Each number is 500 + 25 x the weight over its row's rms, rounded and kept within 0 to 999. Layers, rows and columns count from 0. Numbers have three digits each. The size before them is the row's rms in percent of the matrix's.

# layer 10 attention query, 64x64, rms 0.0593, rows 0-63, columns 0-63
153:505511473509529524512447475522485504474486531481512520490477532505490494496536481541478528531481508483467500492517479512477487435483529539489467479515542482550465480501504510492478508543472539
078:487493497499506472495525507500500498490542497521494552482448486471496510510516507503503465497474495460480554491523478513505485536533475547496522539457470537491451531487507486504539534467489534
056:476513528490490508542544475516487505478528485446541528483489470470489487551501474525516488468469507450522494470489504490478527472507528475493448496501492493524517466499487463501489556493503518
088:504515524527469566526490530550484540490504489505507516530481485500495499536495496527487520510491581517449522510522481500532497502520537492506512508511497536510472522511511508480507506559470511
188:486463491486509458457521496462528545530511508511458498491526504507523459460498484444526515520504496465496480501515522524484533480529494523510501488488518534464535512452485495460508503526541484
079:447513509517510520509458455517482497485504556511515499495492568483479514487515527533512480513470505451485477488528514498538504481485507457453509491538514535516500505521488546482504531479502516
076:471455480456470490484507468465565536507525524473497472502518478537534477483487506478512499472497494452518495479478509454455519481513491513471488500479514519468523458501506473513507501525526521
084:481484476478511479492562501473534472504440490503475497483550487521466487490489507461476509502458494488519496535498504476538501473513445518526470497490511493512539456467496478471484462497511487
082:503495466558477529518467484459478491530513494500516493538467463562516456534470512520516501511498498521472508469498534507502486519504480454466527494470480495508502525510548520511520496498528464
087:485530531477497545473445492502457493482486511507499458523506533486453511529486494513509501444497490483522495512509448485550552473496512524501523479493489467521490516507457486541481499519508507
088:506494486483454518507523467575526522523482504458448459463505519460516504487487506496509512492514510484501474509490502484477494479467534463513449513489523481528503488475470475492511481469500451
095:470535465530504503507490466554520504513491526509497477467487526473480495499477540485501493483482534512493491479480455511511520540496487494494513447510520525542497515513523529465546545479556490
090:468487513522492479517513529468514548543539499508506505493509538493511432530502455450537519490456488494489511492477502518499498482508497547538483507547520511516509482505524547498483499465521505
091:500467450528489515495519487531531522531512440472471539504481528482507480507489469496555537497504524475494503499500467535483509472525555460538481483488512525462501476464500494497490497498521508
093:522524475505477464519448511522517458492499561533491500512490473529503514498530471488461504490510529446507513536483482523494489496471477503435498520471515503520520511504509507554482524537486499
088:498533448501505519476462543526489495522504517556477504529493534539518468506502477500520512516526514494534547490509482469487432525445452520491514488510489506488519489507522526500487498517527499
085:508515464552532484505521464522507499509505519503507545453487482508484538463520505507525523476501544483511494468504450506484503528507479499491455496489525496571476499466543464526517494519503501
094:512481511494507495524474480523529510488460494469561523497479480491528497477463482505518511539464456540525465464467476492467485480481528491508557517510516518476503500462495532494485483511450503
098:451507479539478505460506520488497467539544472500488504541500470501510493505491527505518536481511477500471521497464538516509488495517505519482515534476510550481532551501522532496500483570487487
095:508494499498535500488498466468470520543482447446490529467502497490524516455494473454515513537500494464521512446486522534518530509500530487494454509527518515515520522470496502513523487502499454
087:513528520503551522520505473479482501518491528530542476487518501474499541495460507496487514494442543539522522517531465451478552484522527520520476501507531509500508465527472475500480499488477496
098:508462521476529470506522472510519471511542474477502510535523498523490522494491478469491464538529480497460540479511529532441495533527500518486487477508475511498525512514540533465484483469492545
099:493521519519483495560514491552522485488511475486483515498497489508492508533525514550501431494509475510496549469500438509479473529522499507483485482509521458528482479522475536494541510507498480
125:516534484517539489531459516548480554462510522511500514506486542487489496492492493535475494459504469488536541498519467481470507534494531487498552499505515490494455498523479501540507490514512547
090:502518541503479543510517549510488487513505517526498474502545492449491498485501448530503525498540521484516480460504494477461502493472495487499532510462521471523466480544501501539513499462448490
099:501506518501469523479484475491460441518467513489501495532516527468499529501464496486494462455505527488533523455512476514486473510515522527489477544503531486553472518546494521473493502456514496
107:526478488502488534462460508481496528528452491495518496465511492496529469488466455469492518548529483469517453454481526524514535479497519492502525498462511504508473517531498486544509483517538489
094:526494527527486546508482478544422478474501483527485485486478562525479477539495474493507487517483504468507500462502471499504543507541521491491516482475519487481507489544464508522484505491476503
090:486526522496531503500520486494479496464502534524503527459527483532505508478526521456547495482474542469508538533516482498489516502509524473507519479509441504479546526498535460473484472480522539
111:543507504507493493480476474503547478494541500500502521469521506508519494491522543486459463525478485461510494488538499517492536519510496477483503460444502532492497477514465491416478511497472500
113:557490470522495510518488500560526526515522492473488494529498547521519492502473487490509518514444463480447511457476477528453499498482499489483490496504496502517470521497453538499527460487511497
123:474479460521519525473548500462496485474488513518469482469518500515503485528469473475522520502518512488442479547457527503500503482509474469503496505462497510462542483503493512499506467529564489
180:492520506508517535526454512538483488473528520491461498542483527511455501521550500547468482484503486475460505507532485491442464517495516511488505475482520470532463469514484508515509472482489531
086:478536489487509522478500526502517470453499546542493495513504461492523500495497509488504474519456581522528489529534518472487509501522494530521525509514449515543462520512522486468512506513501520
121:492490498478488474532502478481493533514441487521510490481483527531456498530489460506518518481491456470507485500478467484479453506485506530532483553508494463546498468470511482502504484460498548
121:522516522560479555517458518524490500482523480489515512539492477497484523538487502564484502530481549540497505514501503502510494496501530464487539493530511535529476529525527508494512506511482543
163:520477465485500456492501510454526490537494512491509492482479507527465489502487490452540531512497463525521446510477496468487516515460444517538493500493477450510510489458471483489517498517535487
094:518515546514487526528464491499474506500471503531515490486515503507459500521465494531490511493487521518501498513500468527518473517485535500525498507540431501554471510511531491489491494461444561
117:453459484480488456494523501492510518532491521528461491480507527511547474457522479476532517497503484436477491459494500491447497489492501535483455490508526472466515470488493512524498464492496489
097:491488508459516455490511470455527511507499535532477479463546477496454487476522487474520511473492489488512489526512521500503508500476480522544458502460509479492534472462503444474498477457516508
071:488547491537513498527467485497512513456498513494516504519448467493497469513553504480498528493471548486500494469533507457454499516486484510488554548489493468525497501475529507510542506477521507
097:525527533495523518474523480507453506529489497512531488523518540501558532513473496504471494523494516532498530466512503477503504458466487527483543454508447495473498511531463553501511506512503496
090:496494496448456461525494498451537479504525532521519447490516492496483541484496509510489510458534517491510489506525503499438513495519488516527496564505491458476500505497512449499469484488498503
078:491522475556480505492504497516493484501455477493507496528481503465526532500451513503504485522462519525467467487487480480557494523486505416482544503482484531509492518527517529482522506523512498
107:471476511515482512497538543494542504527517462499518493546517510468543452510456486502516528508500512523455515495474504509521516476496469502507485517507507549465556496495523528456494485517531475
083:491470467521485516513508497501528479517524429457501509498473547528479511531495443537487522514487489486512528465467485482456493480493519505553506503514494529511479516465490535504521486504540496
087:512528452504457514513483508515469503510476513507478525518521480462472497525517531511471483497476473510514462539474487470484503502487447468482514517467540477490519479492476453537515517550537516
081:502516498519523533495484503528500508509504486543534508517501517498499469513449472500533519494519489502482523494504504488497483551462474496526540455495441555480495504493528488452534484520543542
079:514483457522476498518499505544520504514532496481506528496464448494481542491494532474555505514494508529474462465519526515506504509503496475509485512488492457526490521511536494528582501479529493
089:524484492506499471519457475536480517480478533566494509466523528500501481517497477515500486510471490539506476510484489496468496521535513516562511489502491468535439531475476467487534488491504536
068:479485449517520471496556500437480481521489499493472518517503499525535486485480448502541532484487476491484524475459541472481506506492493529482479480463485517512502539497517505517528475511540475
096:523517481518528517454493496488503511553495470489483491486519529495544513454443502457513526513473506462490497467451500548534527544510498512469485472501482497504520540476518486490496497492494465
093:482519495480488482522532426514478498483466516506561490478505505502473537521495478510478501476454501536536479494538467445487520512485503506517484511522498524544494490532478472508496495469479535
078:547512501469507495503455475474556473539537490465494484510567492496471514485527518496500447509506489468521505480525478475477501496521475499520466503477508525470503485522519484489454505484481540
088:496548489543502497543497477524494503526478499512507514494482514537459475508495523533495435510515488478474540484498458480495466521482488453495475495484496477556459499498508535478540495491471513
093:501506507509493516544467501566459545487487503507511555518479520474530499505516487517482542479486501489498481497471445504457496504504467459482557533518467496490496494491466501521493474486528506
098:489511530449495511494479514482545459506501508525483460501534494459509497529534484499462468496565508489503494484529505484464500482515500479519483540469516486504475495554494497558510525485464508
088:503496529483514488506512490525467478503501519489525512521513542430493521479462474479500460449503531503483532474510486533509513488518465535452473552501513483518480493553507495503488534471497484
075:505509493478515499492491491535518515496493535515498491488527495453468482491517521516511487518539593505556483524523499512546505506484529474537498513484483484551491534538468492500527504477474509
097:513476525496492543501478515515463478491479490512523517545509517497529461517506480492464500534491500491468543461462444499506524472517501500463499522502474514507534493534503565539485517532467512
079:474531538476516488477513498489483476461534520495475480455518503482526506498478470497514478491515547483472530555495494536467542487540505547505501461522495507464534521516523507465500517499541496
116:480483478524480466505453509523489525455516522479529544490442496508507497516529490512435500508519490476503538480547489520477493529488539520506513526516494480518451498480493498555511507519487484
082:471530491513464513499510519496559459505552476472454551511482512481510498484495499505492464506468522483468553479495493499485495489520569495471482491494542489472500486541491512534490491511504489
103:455495481488446478497485476486505498492497539499484484455523490496473484462452544486503534483508535502518461489500508486525504527490484487520498441475543502524559528481502487499477536525487492
# layer 10 attention key, 32x64, rms 0.0597, rows 0-31, columns 0-63
096:485465512503506521536522478516454487496513519480514516514448537508487477543524536528499530457464496536487482484458470509517519492482503479522528466476516475509496526488483458554516519491510534
087:493456446497450475472483560521511476536498467514494463500504510534537509490485481501451513484520494490517514514496515536459495495541485504480521540489536510497522489532498480508523495470521461
076:455500503450523482462513496475493492511513477478468504559518457486503516468493471478467492498509506482499503545549534507505537500521462491490488514480514494481548523513546465523492474465514479
082:505538543549498534506505549496480516537466492542508513515487531514520466523517514514491549498526490515476494516473507492503537510486517498511527507465442523517456492490475506515535462538513519
098:502512517521517503500489509497464507515511479440502507537505528451477517508476545502479502535451486505465543509473515519519551487519522470509476472518481507484495499530430542509508503524481512
085:528526493527521512504509481520492508494501455501506519526445533540468520505502548501470454509524476507509526472478499457480506522513536461479518464479529507445494497508469492503503549502489538
086:437458492492477469500491524483523504549487509489494489508476481522506526522509454517496494505466484440501488496494534468479492430502439508504458492490495504476519501512525503545497502490501521
133:458451470486515460481509497449523474522460515502480493491523476511496494467507476484510480478493495471491485503470509480508491462503423544553494551481503498495522467474507500488502493486519477
093:457513486508443515490508495481520521524487513506532543494457458507544468533499487477561479491499511487511471512518516493506461514454473481526502515471517513515489491473502499537523513515563500
107:510530523502480528486510476526449533488486519532508485520498505483456500489517503504479535467524520530490509514538458484485507505485511494529536502497504514524475469477466454533460514435485545
082:502489482508523525508488526472517493496508514455461456501498548473509492467452522505526515506517510509523473485533532530492490470537527476517479494528483537461505469491481467459560513498514470
108:501533463484479485496517468518514493511472528493472496490464512518508503504466510484551495494445472524506495496525443511514469570517498527520530482475522487545471522504505488526522452506522491
086:504504529514491515468518516502495484507521492499512511503536516492542457485478442536536533512468503517526520518505490556489528467524481530504513492550531548474493474526512517460489481505544520
110:471513461526484480514527525505561490501507440501501520518484531536516505479501454498517515484500484490493526478452490523450450491509525492521487528473486500481531505478537496474487471510548520
099:546534511478533492496489494508471526479486526531480521525482489488516483493506570558484475470510518517512497544500547452480516529483465502495476537481525535499514482497486451516497496516508498
083:468532468529516500503514494528446481504462520540501542509494527515473486490472476546531522508494538492505514485492482501505459446431463509502499472485455514493475509522509509504480488512478488
103:502531454526488497525501476527478505484480507468499525489489474488516586475486507490494499483458496500483496476529516534467516532518497464462498490456459493538491498495498540497537523475468522
106:491514431532488486488470468491523537502501503484528489454493503551524521494499453495488484483462485509474450483488516483497441458495481514492518511504500486469503506454506543520501478489483469
113:519490493491450509479531522481514505553515480518479516532448474526534448458494516518541490511479470490484521486447509490533474468498505529492485499508508542487532518477518509507472539508523490
100:465459503526494482463539460479461487489513472501493470505498506495537505464484499466551501496493500465526528451457528499508519543507538504508475463520465470504529535478499516500490486490489466
107:496524514511490511529488493496498494498485513513472473458526501499477539514489505506482493434473509534526461465567450525464502473517544496498488530513490556541478497517487495501494510478468498
103:505493526466470486499510459493520480505539540515556495481532483499494512504517497463511490460506513494464508502521506470505471505482450514515490490516435496488526490505574506461517492533467509
110:492506482525482515510529482511519530477533466485484516548522502501485511555489491543487435476510483479494490497522462482450494543483473472462514501469532524520486486502468550511486479501503516
105:492508483506503488466440512517473531470470508473520520504450491472473512528528476530454497465511483484513513537503453499495485518467508507504495515516454478526514457467494478540531469517510528
109:531519506460512521523482535546503492525516527492490481507561493497491490487509477496493483543549522479470522459529481485478529471485506454463494526488490526488446478559519497510498494497488496
099:513535545487510506527513476519451500480477521480529491510540514465499520493496486461528439428538525480504537506494475492507474497511515504461518528509494506518496514534487520491500522444501508
107:478492493489516487516499492514503491525502502500469497440506469500526469454468472448513507490552495475504473465516513498513481515438478524539514501454506458514515526533508473471541489477505483
095:491485509483513543491490477515495475499518486536542515480451524505508458536490478519513500445485503499501495516491477441462523523504501517515495502492523472491490448522464473536517468486529555
098:499524499502525482516524491488541498502498549507505501470527467514468523495548516454495515501446520511493514530497464489500493510518526488488481465526457543525455520491565457483514480487495517
109:449518564542488481511461453519483508502484492479536524523483513496451537495486520545469465476490470524522513488520535505517506485493504537511524533507519502483483490505485460509494500511481546
102:506504514502454496508452481517475529475530496450516507518510531511532512485506498507477470469522487476438512486479444540487499490454488495465508519514476505472509451477520536523486492536511513
104:521515494501526542501520519487492516514500490473446496487520486501531464515465526479527544546467499472469534524503520533516493491457509450517450466477516516506508553512492504489487465516490476
# layer 10 attention value, 32x64, rms 0.0571, rows 0-1, columns 0-63
097:539485504483503504460517501532516452443484511474491506458520510519483483482475505541470492518521484492509484537468440448498496533493500502510514492526484494549530514520494503513467494495529552
114:451491510528479501473507519483498500490503504511469529487472461464458515489460490495516530520536524521500478510510520460519525526466490514504471527447483470473513475527485522528553458502465479
# layer 10 attention output (transposed), 64x64, rms 0.0716, rows 0,32, columns 0-63
088:461539489496470533520509533476523500501553450529533475535478437529502490521506504477516475501510493482484478477483504527488487499526497516480459546476537512482518532502525520513524492513488461
108:490493489490494497550479452514529554513491481483494491463465535505454528488522507520524497450520527512476499520507517475482521524521519490529471511475510483536494509488522520524575478493531496